Weights of a small transformer language model: 8561 steps.
Each number is 500 + 50 x the weight over its row's rms, rounded and kept within 0 to 999. Layers, rows and columns count from 0. Numbers have three digits each. The size before them is the row's rms in percent of the matrix's.

# layer 5 attention output (transposed), 512x768, rms 0.0196, rows 4-110, columns 192-255
077:337493470516506523431524398606501437434436538535533485469472435437427568520512548505541532467474478509465575502463386508508507439566518480459534553509536491536531409514528503476404483376498534
080:440528510471490485489600441511525479421498473453484471542552560535534558576476456510460473455621413493513481443536526647578500485436490513448558611436545448520527464522458550525478607499504541
078:472487448562489432429520617500478551475360463447553497416526547476521584519438573482491528489466473497473488485451495539526585447543546530506457574480475536586533506537496476500465455484514509
075:542606549570493454525514544503536597493585568498494445552425515505499506519528616520458576422529440435460520529501551499490436501570523491583478461576467486540534463572369450610610382511567541
079:610481551607425552514447615564511517538501487384561444510569496481510471548503540471462534443493482460484489566526524451514593598556488497534458539570542470573525474527488419513585522518509524
076:502459525514537491490535466539503514468556538446512452575447511500411491438511572556408563563571643421563577336494479501507445483501552539503498450465552502505370370496477544545431538525513505
078:534603506502496486478465480474433478556495548495474523507524581515564461470509523434397463508447524612539534533487516552572456466526529511535481528462476472456488534521439478527461566460488472
078:463531454442479528497485549474519516438443483519446492512466408492611513482609489516498486540590517490526549504546448523518421437556610470522611551458450405537532430528551452562560465531536510
078:488450528542490482573505502531459471445479434503536550523571507477518494489514591409453492409506478588457486474443560495505442570478511452533445520511532536490541446503485554510500524556520476
075:482586581471444456441543469485460506509469578411421558550587428444496501468518489448440520478499523524552461474451503457489452426602473477526471538628445395573503524529469479517501425461532512
079:515554600486470505574486380402461497480526560496506524537544525542494447507541562471511511449406455568463536584493518440492594617463409486473559548446536493484498409465440568465565471468517509
079:489455537467495456503424511514566437486488432469492501432527511441585481475540482478494470523499485457448597592531487559501492515528538547467454581445525549430536489443533586443443446504498508
078:536536544473447494519564485478484440488541529515525546432600579546603475514501503493496531450546518524474534591455541460354565499512506538536470492588513590462443499513471511484482434524578470
080:600485540550484464561571397491565586553522462532473506503480515497484430502513435491442514468577506481468480490606516543451560587483535461485466486544498512462405554509499498460491539564470436
084:484480547543510501549549531431552504467500469406438585508493448390521530518513508487525427458528463569488470500475580457403456475570531469509495460596514560456469586516510536488414478611440437
081:397514508509436571534492552445533460502490506507551447483510449501559434479633459505429478511507499505414630536441458474488537475459594512431482362572400610481511579581502438528472513493567546
079:384447462521463434506507480462504417431530513551515471503515475534523522569533488504452545551528509561589407437437538360606567559513452438473563538541515496544533413571530444592497495445483532
080:376554525526499470519621476446502477431481501356516511518524448426579538562509443534437520567551494544528479555504586550448529452534549477576546492419533566397490500446434500431601494535556502
077:488565510413550463550473472491486521626556553500553483459613557546508511528571455498482559459465524438484489558510552507502471410461498506437471551465420485487579611552561466545584500478529537
079:481494499531550548474427508581538571447532486469459448436500566489572492549451479533513509513445492449547550464444547440480485534526515540490496512590514564444407476548578467510435573453485526
079:516525512485457515471604500478494522572504523608437529494448483569488463547489512498503477512477550495517527585500496588559524522511426431585514533457483484487576590472519492521539513542437526
079:314462564491486403352469533552459527513541490445526544320487463582534521530462549488516516497472425479496477409550479513512477488516513543377462535479523507380440504468563493400481473428527420
078:590549568555521441470696493442529504447405589426472509548470531489504574366540548508463522502400617503519428486499543504442488549596557518393461451499561477541489415466436471468459473486475548
082:532556422484515509499440453501379463560498502492477469421523507439441483570483576530556484456482462483555495563478449485447594484426551528548391512430510573466492483520527512536493595553526594
077:517547514455595536470487418477474539452453501442410548421483507380474533560498464478492514456527465514497476562439585538430510418548564505493495440489486579458559511486469412433463526594435483
076:564520510551525560452517478550490461538564445454442483480474498525497568485537504532438543385510540504409513567497369412536513486441486586507493507533531476547519485537574524505512498445534631
079:524470435530509356480529455483446578478462550507513460470495466399424521446468482512409533613522558554541540510544483503503520487581585511540546461397501436517491470447426513436530498479526456
081:392521495488503458483493511501487520446480552587514574463446498512530505493460648465414521551549400454505549418496398465496511554498494498540580525487558428460423543485493498420671527500432479
079:526468462441413552515549552508553468467475505529589510547598547514460477496485452550435517516469459500495569445650563541527504426412517492550440448475528489493537446510558533512487539500477422
080:525528484472504488476509414479460481572450490465550450545534517538502542486463499524538516469486611463468533528579546597508477523534475521553541486505410575461495431445447558453531480559538540
082:448531566476519603499530584447456502435535465529481505479529516503540524495509543523526508424559438514496512552489472500580583471495504499498571560486458475587545528449474432527498582436481500
079:488564552503483491549545446511469547484579485478425510509562500522515443459547544532407533418624513538520518497630532393519445476447431482526591532515508614501542547588514519501534426536540472
081:434530523554536562447478497490509455423507465427533503528478518475552469538475606432610519469463502543500455526488475551547481552550506450531512515510442494436496529511502498522408475472569521
082:471477472535547466464564504497491566434576573500374597485465493518580479452539525478470498539588490537497521426468553399486358565409537460451622571531485474556455416528491451535490475441525450
076:491446515456495530417517415527519450593446446524544455569602507458546483460450508496488575556432463435418473353564506479477531481574530568508445465402529515529523499500425620421478476499448502
082:495489563514549454431449459552496507516524479452512539500477548472523566506421546448608464552430455444424360495547516487552463536516458469446454536424478488473395623515536516522433514574473522
078:548441509511545520552556539504476492492587479538497531571545415530440508590526462531369580443397429541479435487571509461565441494534446480458522506428472461506558571544409420589594420397491424
077:531476557471471495536526415491504512623514513424501458423535488604539436533493459430407424505503504414549378470534556516494510579527494552466388581524450461545434556502515466503404511530409420
080:499475504511438531451441529563515444513436471523482566518518605506515533561531426495597505464545571445529549522489467560438564588425523466405443511532541495528532570521569537482507531521514606
080:503529542468500511555504493488662494501428548510502442468560533441563499491446449474459471458495549427465504478489522575566537513452563447568481485430478420627459487593371627511500544479501533
079:485525586521548476463440476534577484520550417509434454443542382489503527511481468533524525508498491580435523585564500514501570369600444505474457482571457492552397577470557514465453568463472488
079:452498412504521592592543522525386489492430470467496492547540499547420487500453492554505423532442518447517458460528481599485464477540529375501481504541507529442481458357519533480540544553488494
077:428481475467440491536500583537515605437480442521510500526549428409595409492431535390470505446507457437621530485503408538561446470509457572540517488477452492490518500489447546492572509430408455
076:511464463438476423500502466549521538475564446449480497486509563488578505575537535441455569540378447436514475515538610559422468475592466398507552418475495388485556447496514542471393611545489508
077:441603428493481428443413416588530506406527521499448411446526483492415542537435476553561445501473474554490492502518409645437480580550540427578378545466420553476521410476531547430495479586526548
076:541535503535424606583489511415528505477440576502542474552473435496476505581440525563462450485516520486517481559525451455555518418469546532529508445470533529399568534449522542421513536508559398
079:519539483484466511508454557460432543465441545401510447592539512475596480557520512471493526432415495430490556568553512519556650463459551443489521555556471502522456443503517511489509467536450514
079:478445373505515463506527529412517606453407438478574507508476506553444508528385601490503477449569419457534573522546531502505535486519547497512503521503470565454488517470512489508495462539464482
078:530508540549435525425523542418549687481529546569538501503510497411498548480566515452457516498483479418517530450510458526408414498569597510460507469566444440504552557507461503545472524447390490
080:546482429506555425492452425552607495510566413515549515400506493544541442531536417568422566522461451510499607461487537486508476447617481575485472500426448540498514537498473448450545543574452544
079:502454551527505493587525501548456570509474499534456538493481516440473425503555578483714432474532482456530533557431533443486523577490554513467625592554493557551587435467517486599524505475505516
078:467493505546571408410343528500411550592481459430568488434496434454503471510454543494463464514448504449510505553517466499438506492519602513492482582511466443477393476516476564538454497483555523
078:458515517521534491537481369449524491508509442406453440557459545541520453472571525542490491521535426508544534485512612486567496557429469446512563524567490467518462523514540512555461474496403564
082:562428502557529539567502602544506474455626482473489537424435508458517470428509541494466519517469471426504548442490438402481497541428498535458584469528515443538523450469528527521544477473432470
078:321502446395550456423488466469478521504618511515472488521486435489451482478415480527448506551530468463479485446460503449471501401499526489344495535475586492501542453551534479570413551432439450
077:477566550427560563590511442546487565588475517559533549380565492423517527475481430591547490503391471460429549582560402453416452533352502555523529667554521465530531496450473504520557466534578549
080:517526536520400511516617549514541596529550525472506454470471504515497451495566499484467486426520470526550475632497515517540531577525452498534479590540493497465468493435413487461544443509489512
083:535494521529486517478535559497485518577521496488575525430443491533424504470580515453491509463483534525521525532522567411423437429486543537483482513509556459459508530491424572512487395477485515
076:506457501523421542557458541472521444459488498413445400415541462414566533541537493477517412456359526518522395500491410489401491468477499473505518516529485484543566440525486496470569421538532600
079:488560447500483529521502508443386655487506530491546522408507496496535585483499507528463433441494474467571455449476543386559424528528496534408601570598526411479447479480546543477467491459495477
081:464462438423462502515458443519463504590476547506467450589516431432349524482472469553621485502575568496533609494476506590611554427480523480513402537595623405527444546492513410400427572535553506
081:517461574561492511501547396554480438484470442388553480505452552599526560388480462508533474548472475565398455467434520599534563529500551556506542384470446425504529472436491584412561526466515436
079:513494431456468454409537474538464497499503573418523571422481435396394519489435430508498472541500526512434493536478366585529475505529610501410448471559574560488548504519463596475547501459578614
079:574478523455542485525593406481431566474568536462482558437473473433501609500481346491570465436521467543544519521461422480439520519546558536442515481573468443487523498511546544531459565527535497
079:540557493499433512376442615629474476459467438561462545562419502397616451444558468511533503502478405516536431427459431442576489473508504496583486515471522503483543405468508509603430507545509496
081:482508452547609532599581509523479580475483450510529498482518457491567551501485456500531521424516449548527458572568427514517539469496467597571431455531491475454476483406487554472454497506487524
078:518478428454529467465481530561465521471410555523516440359450486538524472506508462527547537492504473519524420557569450486471525549489527606475369564545494424424515448492445537546501513493433458
079:410506560447530477464575495558447492507544512492481487557519505503561480527482545490495568575514391577451417442436529435466549583443490450492537501396440507504459479504516442490518426490558462
084:471529538525424462505422496468389551455518423470530513490483476540523461504445572509439595470415401513484564578656469499459471467551457519434439453515507491502577462432470534414571392499515487
078:505540553572549549484501609476515525467501491483426541493539462499504488477505356521574343554499444542539546516481494532543543533501555517508525531509564383444559527540466516577551541495552464
081:495635497509481505480468491495465565475462503452521431359546477455506543604544499540468472505519423515501480576511446532407540601450457497554383424581505553367480544463589523483432583540423518
074:517593396469538519534508454528492523446547423573435487545484464490473523559473485542601485490515461484567545472525500593469503475540553456552504448547502574535487563566531441496495622595492489
078:500535519443465592511420507410486432529438429538517519580525415507470547490480581538546535454532546507452426394488495572590570423548527515511477534459519479425529522510477561502448483441474542
078:483520530508447597479480533558578507512476598486525614626451473442525491486499422493470626441548551485434562459410579507536498520365603454438453598565510510488391463518418478494450538505521516
078:456541489492486564597487526494519504513525542427456528447511517509487400562503493516426577496549527480515427495537518539401507469440477579563523473555488462443540513414464558529479503490471473
077:451456483511465483458492528530465507465484440469523527498575455511466502493485499535516517462404600435469465512492364507529530527541514483546441476479489532538620473552501451391573460579499613
081:449526530463567504553541446448496539509539608506485498535386485504499516460488474455573476601462471550474470423359469501505611391420493556407451458407469547558432466484528552534455498470481425
081:554536487463487502481562488503463448451441418499555509431515463505543517537480495579607533428462478436458500588574400618484435515555481422544393481441544535480531502512582504505585512508448577
079:439429567548546611516548436560506583480487489384439531585414469538414501473447539522520507621503515511475558523439641538453561378429507509448560468511548470541507513567499476434460581553483417
080:550500603467441477488553478483518521607521507536474478491499483472509511446516573426440483541510597470476493552572523472438422458574577569424568521471458504512422493585481533538517433481435443
079:519446489521507413497495436521501533451571459542461523583368530482520508480555500504573580470460389481428499464532528408543540529515542552482478548566517569409485508568430542573415534514568471
081:462436471449466413614602454455486538588566530496547513458425493563519430566516511523500539487530537549526445546564511413551465500432441494415574538494487495510517545490510427517601424513462576
075:519501547501479535450485456536515431484508509514378448382548429481470527541528433453357480487449550495447520463583500437543495506434490450521534481501437477523551444473483523456470516532537475
081:503443497522432500474515601492468496433458494488574581501549485485510522484531434421458462454529496411499483584506486581527537511542493520525491478553456523510527508467442379499485454508533578
076:456545557484561441396535518471552493448503444583442468489456471574487598525536617529448564549581471474447534518516491451475526427522454387518510584498505529448517468525496514600458470549478517
077:524480494586475512460521576483621491387499533481504620467560433457499576550490517532501568548383481480414387493505536563483527397557549499507413443467430548522483548554461441501489487445489583
078:591461594401531498501578445440470501462526483433539448548543537490457562462486498502453534521465427510489502472514433514488527510500563499474430427484523525509497421491548526421564448474384434
078:521524479545450516516473536530513537456478490406488532470514466475489488526537454547487537491472452491572502427519449588483506476462485545449418489535482470603512475517489482485434397492525501
080:446449538504525494436565409518525496485512577567456491491527575475476457451570577441537514575491447477418457428530421548410425523516468435524469413514481477504470450575376526433438425462443514
074:536563546440517581388507489440515496368542455433430543453517447466503541535472425531554418479506530499505541508491520526520509497510487423532437506448570585504464335468529528510491615503580451
076:482528530559497492501443446381486462410460583532481481521403501439553422467494498370555478511496471507532450562424501485498430538453469535584567501630477428643477505468398483488521419546494495
086:491421511495427436383524468514464531483478536332500437538508548528504472462545598423504475552493468434430433533487474510393536467467604502488494493522493604518527473560531499447490468462521511
074:486566557563556460471559422464433425512497470414483444465482456500460518549537598450469554418528462587461462551438521519475521503554511523503478465531431506446569488627398469479486438564519505
079:580465592468553493548459373535491447521493520486508482502493506502581522521471493554554464544520498495514562472524497490459494471573493425458493551520520434513508540431430561492566538441481482
080:564569471404563476439526451532489503506459454553386559504462496427513570525483468433519459529523528456639546508448494565445547511534528556568474569435546533565486526513554546552486582525539576
081:562477489483438586523440513571540530462545436528461549501495548489463618484440352509589488508400490455578577439552503446539521430477434546444499545586525501534605488375475544476403504599512468
080:479500488511387577505527507439497478529528560498540493527549466491537491585507441531511464499410528500403419523503556513602466492512439492475465506507563493560510488572460450526572571454512550
081:493521497539552497432541425455500509482550485493452478518450495436563511478509475478474467519577509634518522439406360519439452548542474453603554454477509487556480486484546436557515389511492536
082:511581463459513410507562509447485551588595495515559533482500574513500537434533446496381534567558559519472462533484469400563424535465600517389526463546562538423507512548465468619511523514485561
078:403524444531521508512478571550444503502545555656437480518502557509456369524472504502549473470480493489532592515507464458500446577495411462538523465572587563487506444432454511474528402512460495
078:519506496468478511524464597481468447487484513441470531484468412504501493517481428515501509479466487472503489484481521586483493411527481525474424434513537468490443501451498473400480576506514616
082:601514474438511515528556553449617399525448501545550533386502455485514569495512537548499491409468546445400504526512481494489439456548586515441583497452386558518490487532489520564457467548520453
078:433561438430520500441519468565541476450539552553497497448517514581570469502511478560453560533493545524504452499505351497497486534573475492483451499468496488481488497529541502462526572481474489
081:526560555439499449448607500579433478516478508470486473459488520446558528522503513517447533465547516533475451526440536472496519571510632693469534425480508543559467453545467475531540454520546457
080:576491588480477493537533497486530636422568464464440570467379477576603503452439520452474543455563533551453561617470498482478527512527462511576403612512441472514496453520497518494487454587577479
079:525454476546543545551511500489472418572467532577546479522554470504415517476533486502526479491541477485490511516576479470441519506482486494552567551557522504531578514459443507493625479573461480
081:449509479562459568454517477419537531429555497506543549474480550493577492423457475509428506601474618448580540509468523533459575498504493562514532530518479438554526381394458520496496545412558503
# layer 5 attention value, 512x768, rms 0.0205, rows 5-111, columns 192-255
083:450506435525547474435424540524417471453537500490466485517554418485531472434519447480533481485430452485471479453488548473445463496476471469457469476476562419483453511439591517531522479504519485
081:504520444499453520457602428473567484473480450446414449618515553488585522485497555499505577484488501511482446532559481508522517526468478460508518531539566458407503561419497596538489425524425464
079:484510513454503551551447482520589474522429540515466545516492500445466443344528511519524382467491628523515423536572483533473426512460515554467500490459494494522560590539518531536523466477493448
081:543526479515407497565462573478428484525412543489501430575511560524523602440490457509476447546473578453543513458605472450479512439476587415556575496469442519445464648487473562421438616578464519
080:443495386475402668522482498441475541449470584494454489423496513531548481460581401431464529573501531549503482446521515468572554511468530433442420600544470504440475494464528501470453549428557446
079:514577504451518419592567469483587471491472429499480576514436501526486549377385561519465529479520477444557449608573565526426574499627541519530533533578391425483501500532547456585488546516490550
082:548549590548450542564501529579537503493523425529560528436515550468550602532539465487460485485453436427475492549488559530590638551467511616471524441540553484452515536495572567508367511522576487
080:481458406463491464665405478463502531548437478517536451508452492462491516587503500522568584476468451361477522574447486501507572460427526526549425509453530517520490481490444466473437536525430501
081:569522402451564520567494496551491484511469450458475479531491501453517435478484505566503548457446571456516464449526526579491503510540394508586492568450545468461532467468404522536535445512581521
082:631474481437534406483581507490550510471483483488537521569461477527574490446449472505477416463499448463521532526416457449436483574427518508574506491539504459526521463529453509617512477514553518
081:493550470543452535558545446465377465523576535527580557567498498497532478668418482515435506575457464593462571475466528445556501471433507473447543491533502494546485444462582480587386500513486511
082:530528545535489510527465508605450516510458544515541497543513432432513552602564541414466489468502519523482507553549465565451445497432491492524576526464453487458572513554570524554549631523468515
082:495517421434405524524576495598462507469449539447492537455498528499509425511561508465498510428503528385339470508512584437391513436488513463480502513580564521467568493523562507526582534454544503
085:500508494531457453592458508613451477466521436495546490528501481476558534477445474427452502467428492484462522499539569465513438559453545560482476482435472451533398491504545509538430566578557470
082:471478477507559545509559534483496508521539588452488509470564499535513527596444496459443554527552466526500540456484519517557532536505497515518430466509596493538500552531542532475447555504523522
082:538475476589510551481540501553557529413550516377553495501501601457497445498533520476554459529418461426534440480479557595481471462498463569483471546476453494471482523536542572495559509537542534
083:574544484561552541561540532625540505454558473468567502465612492543541522482470492529493530460402500438482456566529512526474552425586475522494371490531580539532488450469501470501461557467508474
080:533489572571430542548547523537474522558506508563467560519582476485609474483436458501599601505545471570533530493551511476428374611545496525535513579486459538559586502494513461472508434570493393
082:434605433411483478462522490500511485520501623414580539538538452531472390509505548450550523506500536545475482533543600464352454410489543525514475492463426544501473528502506465372531453599491389
079:529485573532456514488575481390513469619458473479557637431551459484518511450502585498483543492503578451486442468481553391402461502558531487466487445468488522481561491504510558476491488504454480
081:497487476665499420515531472438428513550593521507425497588536491548542497577571468488600475552477405536485496576434420596486448526478480561503443554406426533559494488547535509506461499467530497
080:522572350445493485530414484431510551532464438478569565419488421461550470584539381543464515515427442565528527600493493483590484543391486466514393517569526573414419548544470523531550424488586533
083:412503461513467447441504506505476523495565388501526517487448524516543381486413505450439511536552525400519477509521470407484494484504590500591536476490536588553477578551466418451535504477518571
082:468523481618383473527517567421457426528486511462421511467568382531469491584370555528533501358462455495590379409526525494395444553539567345524549494468483485440471462528509485541532483467512535
080:511500442517474421533477470464511546461501487494513506567554525502523581571541437507511426465474444537507436519487460506454482578542606424567495457445491378499514554432389491573491364462526471
081:499514508433551572491456438548525466590454493442527463405609447484550506403578647544554522555511400455511563474544596527539477446405562389500534526531555500419493479514477505454465454557516493
083:495465467474468496571455470424406512458493502542438513479517471472436529500474550466527429547503496456513475439467481505536509445559462424440590462471498517519542501499567523559483523486549531
081:422550537429458487496412522539578479469487437493493381578460493552471548514578513505523584497568590467460418614445522435419432469570494510565470523548467548547502529506572525521510485542469492
080:535490516512391467546486461521431466523524483486577537512459354479536402522487588514536555547455482507549445626497455544444336592516537465576433577495477439434490497610570439556492477466543527
084:542511519474568499515574456448531594522491498558499514491491544505424569529489399466507523528453598543509427418480433514488447550553541504498466518615479486464525456480443498517601541596448546
079:414551546426482414543489485510479511527442461438530553565520547546424525531527525525502481562491441409471564565497499565516503483582578568550436419506448503477540414475535490622586576583509469
081:510521476601453563517597509410522381477448487474496498414547564491553525398512486568438515492541448429558467590477398449474423508584553539506426543490496547485480576538615549482547470452517520
084:418516557522453507579497461481521587536421476402514515506445468548552573530543527504505468505452470450549575501497437519462519500482505504512413445525453522485468471535442520497417517494468449
080:445543447496442528497434487430491435456539570535463506584441439577447552468533506466526567517552417578550444499542495461555500530488459464470567501489604580488476482486480489523588505535509405
084:522448461512492500441582497426569513509557419579522531417494492448578467421465614519580443494600509491548450536532522494528420541524461571513499459530499419530411534429558515494478546569484511
081:537479488518480483588486548544500416490553441499563478498540515568374452501474442513565454502544509462578553460464509461431557510547494482469552440472551509483591442395462555543606577495611533
079:571547536480488478471577556550465554545461517515519567474582561590536490493505481516513549535594484546475574482505448498443547589483521539522594489542517620412532557576560502487453531473499570
081:488569578477509560517542490535600496490566494479553476412461532536557440463573472529516556601535516576548472503490509582584488428601492520536391574555424517517469557525459425540477572438496475
083:509494497489507494497483485505485632430508537428417569516467429516442433476530493498514548519464495484450455493524487423479464503460469558499528488525551490481503482507505497538517473556538413
079:473571449474613443511557447387532503478527572399531474484448486540420524505554494429550369444500558463518479472470411618523522409460598489515437612514520425463502452489499537496496525567581627
083:469518562534491502516551529462529556475473484438527568458453565552532495561450461416500611463466499559482442476483480411444645473491496546527471562465457480498483491502474452570569506502531472
082:450427484518590462463460481496517506488509534420504513509489504543416529453479487484507548477499519524477492575412500540502442487567520574454524427471526458458486464511439507499496574539483541
078:512593433590487482528425477436456429488495570494593600581547458505449567534548454498529418441539502498494508507490466461455573535472516566452593498512459518471502511510509547535498558517478532
082:452564487486544493490503452511518456572445399507519521434535436596508561469503535464507451588585511493515465490559522491593529531404608481522560465440383475459492445518513521520374465421513503
081:494504520524587523422495491515536559413488507559496446456457539590533435481615533506524528474540540466457478513512472535462478425496494593465534590528473566551573432516483441493567482557561469
082:444485469464586467409503474522473479506536516540577548454467513543543477503539447462491589484482532562447529546462451521459413406507525617463448560532444546459519511501544482565583617481661470
082:554478564562404416549354514559452485519522544466474573503549418547451440411573521520425510456519587458531468458502484470407430560477449491431529415417640539518491502593442504507412541543445484
080:492496479562477510504505465487534515465451467447523546391525559499520418517528575500528435485481487569476527563462529476606734483522476517498451489475575485555508525569459491524545481474515457
082:484466602510339537441517526548486595505537565512486474536546470419446519598479505526484562495500506518489528535486483419517521478534553478418525483441488518488442586441544506523570518542423504
082:413519534467682480450440497468552415474500441520518484416426534527517470476542518481424548380487541547488493492536448661560447494482497480472474487512505477496355552567487478458501491429483410
081:587494427513375540540587486508454425523423494532407498439591510500481521554476571531417517565490511583498529484529492517441499449485423540461425494468607503518544418435403405455471570506515484
080:495543493446539515470569491466452530511418407460579549453549578443528534474513535465473480500500480550489459472445396521492571502576519572512452507517606579455399537506551523558450484500559480
083:461381553395502374543390483470565517469476472548520491538476512452481502501456509506503416474552518491520551534504497440444503467526448539494415417509424414582473459480468558472464468454490538
081:524498453550388450546470583501445477471485522476480489492459529544500586457395466444549436521562456539573448393493508490482472501470424546521491574477457568511455438459545455449509450483578561
079:502521520561462469310505491533447460517473484566502457557454518540509459531467550476491559486534562434537453480393428524510469521462486466531545371471475472467402455498491477540443534565511396
082:479445445488513482514654496537457600536504567531542575569558497520470543377503508567430457508479572383458536399480450520533470523426591552453550445509469558532575441512526408447367469550540439
083:401517504537505532498462465457563534418433518466425411511523498484632554551479484537422628531421493518480545514522503554489524585445463367530449471555461447551426476576544487477554555502452482
078:569529459563515487441423560542499498487525562521450464559524520570516537559508403520429472565504495429495542461420538511537407504521543410475542511504479514546445516484473626552452467489561464
083:470450527561474475484520532508573537523501476461501447551531454570444483488637560534547440451542532448557511512520523511432495465407426446548443501477487502535499516536432466527512504596500502
083:474505508536452442399581547634475429498505384548484530457507507518613448491419446500484467581449452419433475462504506603423485390468565412469556541476498540491500497425537500567589530509491515
081:483518548502580563503477449517504531440471476534421475486522475508538590574565492508478530551524500526493508437526457498462444572503544518440486664506594541528508501510535441471390426448465487
080:499442495544451429559541524465533524542497451527433430540516473544509542531577484505449424498481587522476481398498556554450532451521522423499526492439449474568426492434589521527513471478549500
081:511424420561607497564479521484514449478513446387542453566554588465532338501484454521564468487543574457509561473476537423529508501402581520485532515437513519427452519529521510642528508491558564
078:453537524436467538541466454482541414470557437541554532459551491460516419615469524498425464563608596477506569487466449458600554486465512589528530443477534521515515473628509516468536490590451500
082:489460506505448473551496522602588553565523491484543471408512445510465373510613616456545442565468497530589557545429566549472521508567494474513501366511514551539383486583544561559467571494472486
079:464585508470470416501655501515444456489492444442424540509471524462565470480454532459492543554521488480446503461548502456458504441493490458601489538453549539496459469560559430487529512535461517
080:457467527532482450508576483495448449530511475549548402549553583414509446441449425456504494473499498444583512498501476532518455563558563485551586507454447471490458524450502569424588549524490498
085:487489530443552593549507495421508517491477500567442381580480470490464459569513489461439476580486504523535495600424491505495443626473426536492617531476587415550471478506479475525488578452538526
078:444497571444561583452466486529479478530530529510499459572486647420509426465476475552467507531472463567466553452496439341515606548475507522457427512416554568525418501574527552442504427521434468
084:532453451577476458411475459502510443450428461384433472525442482504488413494533521503470403430466542473563480512510396421567503443440498515497547498493524433637455506494538497495664503513552472
079:466495437516444521501449539524514533445482544497599526415494505533555497464404601510512435481547491468535520476519538539599518483520505577482441474514493471524454468524455512501472508540424540
079:512478495619502531498586530506489435470584435529542395422498594548474463485432524480467573625469460543502471449485537512521494533480545479497464542512540465554522528524561484500565587510477521
082:503467375522547482479520527448375508367544422577481470427482486508614355595523546432504523494430472450513502583550477523569495465483492550535524437451573547435463554490528454538448561517469415
081:577520509497528491547497488552538631519460453554491489509448607519547615466544491527414487454438510482534456479480469487473492437561368448388521509541493488566394421571424515442460560431512433
081:559462520580559398589454492415481521470527334498513522484533487557486437590518430503548491599487631461493467523535592582513506419521540488406502575447468476553593555412489481549420474538483553
084:490491432465515421493445517509515627579479515505462520408647453457554389479390529502448411531498488567590466534483511545520535605450527579473510448512525529415422570429461494478497588506540559
085:499478564529521499449504527535530453498553456560463470598454406483454492559514565551480449530563523561506530498555499370544592554492593522610514443587537521476548528438412512673521462508461565
081:520528440537489486537465527445434542436581555462514531412502521568614608547570481530543531512524474485565512452565492450424518513549503537427490618498591523513484468478523452437508415440524487
082:571447468541462610547420452433539503561493490553497454526490560520472600490508498493485515444436396480522551449531511564641460494461413454481555482472554595483559437482528487558459624496535569
082:439550477506547563497445483524629533539496508514529453494483503581542478596524513495490476461593470458488458593423411538445504410460532535469456479451527492438507428466418485438442514460451430
082:578518524469455499477461487480394592432465484456462555479550479495510455427443547474461539540516496394437553493425535463504452440532487612474502402492530514422419490542617532591513572507607515
081:491499513532586510566482474464491479514551479595460527619509483619431482513413491511499475497461430471461503576559395466542490530504495514511505576493460504506505532384526486482500528505509499
083:544508540493399523512516497506556554523507560556532488435485536511436538550487449479488477491533586633535408467593480484549471457527485536503579442556484527503547582495536472533481407504467437
078:440489496515468538485456524480551613511522496516538498408471518452484514444446534531543507502508497486545562473482453507525613451468575566603486419536437544475591484521455453425551468578446435
081:467470519518460604562435506485486473468523577514508474477488493595486497545590442481520609578487501487459546472499448500538500499428528452478493526466569554460568554504500572441500463458529530
081:541450481492371405565418571525522494537459474600457417486467543502427539456478458567511517470521477459528446498517532494481391511570338512530501544400544428524562486449480467538464528479612631
082:459469541436550603556533501531557570457422510476411531503547526564537551541392476494535469554514534416492417508526572588468533432549518538484553487493517438390587547382511500482513488483577477
081:444487469556435475482448559408456472467498601474494579489486493549627515485540516508495536416515446449450410440519542570527521685544466428545656522604594459519502492472575475468588525463494482
079:464505531522586436550388574520458436540477459520474572500429498536528497485541470522524549485511501500505477420445421520455514507417631441518483493501421542443529510566509509477415429533440524
079:576519496500591500578473545573446585567502482533493537488434644524610547453469592473469510494532485568502506504504429457517497545564587435475574509486525534438516548472497486563413522501504570
087:510494457520427521506371491376407523485524617570469638386499522548585574567507484529475452467526566578422487406543460507482416468487630534557590507416514514481464505423572475458479476522565432
077:523431544498538575552517499556566574507583574543482440504564518521422551492552481520521467478468487495502403464549548557500428511430457482525549529467468568449512451490473534489485493498494560
082:532470488468437531575480539592460486564421504465479496536521562513507455467502487469325517433458523538508495392515580531536509475445584523461454420468512523542496426507436467572512424534586436
081:440480326604561573433507502503445524508531475473449419506524412427503418480519427535511522497468441484447586460549509466596543484418610387447418535508489442545541525465487534531522466558355571
082:380505470527560533442481534536534473510484500440489472513485499500430538507562463527590675499521495517533477474472458489553489494465536482477543474555486511519462493555491445428448530517452420
082:469517369423440562466498539483529549572481411524525529512491466535413598575585502454525508387523481472542539516465490528475505608500627498508590466542399493473570450367429500518573498562562597
081:606480526512511533523490508492583503589435561464410530473525441415505566436472448539490471526397504457544510501515490455579499611537624505558463470427549509475569510504499576462426508423525479
084:539535463494463518554568533472612445496506483527447418500493373504578463493493651504482387534509531465469473600442428507481505494455390488557471501483478498530552426456469540493442573495511415
080:520485517483566558557483437397509511528489612463501512535441458473527467483422522495514516397517539535530463413453501528550598367473528485462436461470392411480445512569492503516512650511395554
079:478457395476568423486488558579515404399454524460583497533548440503501449530485539507562475539499553593535445492464584477552511465542543464512499555437548461514477495482518481568444541536464482
083:426552563498429447455517454472566514497491475525458426504542449542472453566445510506502625477469494452514523457470534477591436565417505418579386440457548499423482515496493509521497542518473577
083:491506481522530429483431514421408527506390569533387458458538393500447584465577363491567545495491436522495437581517488483494626487467522482567549506499505444487480466467455505503584465486525428
082:574532414509562423421533472449472537461417454521479497501577471429514455494445600491424505524497401413563553523445519543462470456461538444477496486528564548380563563552425571546524479407392576
083:505482609512431539524425508535434571446433526410541594449527452474419512510524535536527490393576534489507457398471533464542462465554523532516612464467457493394467513459597475580466577449488527
080:544554532503523479414564495530539487544492497472523477455465534560492436542532356504540496525417576450525598490473578488508493498539418535472538426428486444484571493596408491506394505489438515
083:490517468403474561509445516560455543547512472523571477541533515448522503497568499430501512467486511510487558525462542544524441512533513516510520441558442549435479526603535600453403455480479508
084:531470471433539529564482535503502516488474505565502553509524600557470479420489609491485432510530496547518494479527469465534383460478510478462559369505578417437553386499404470550557476565541455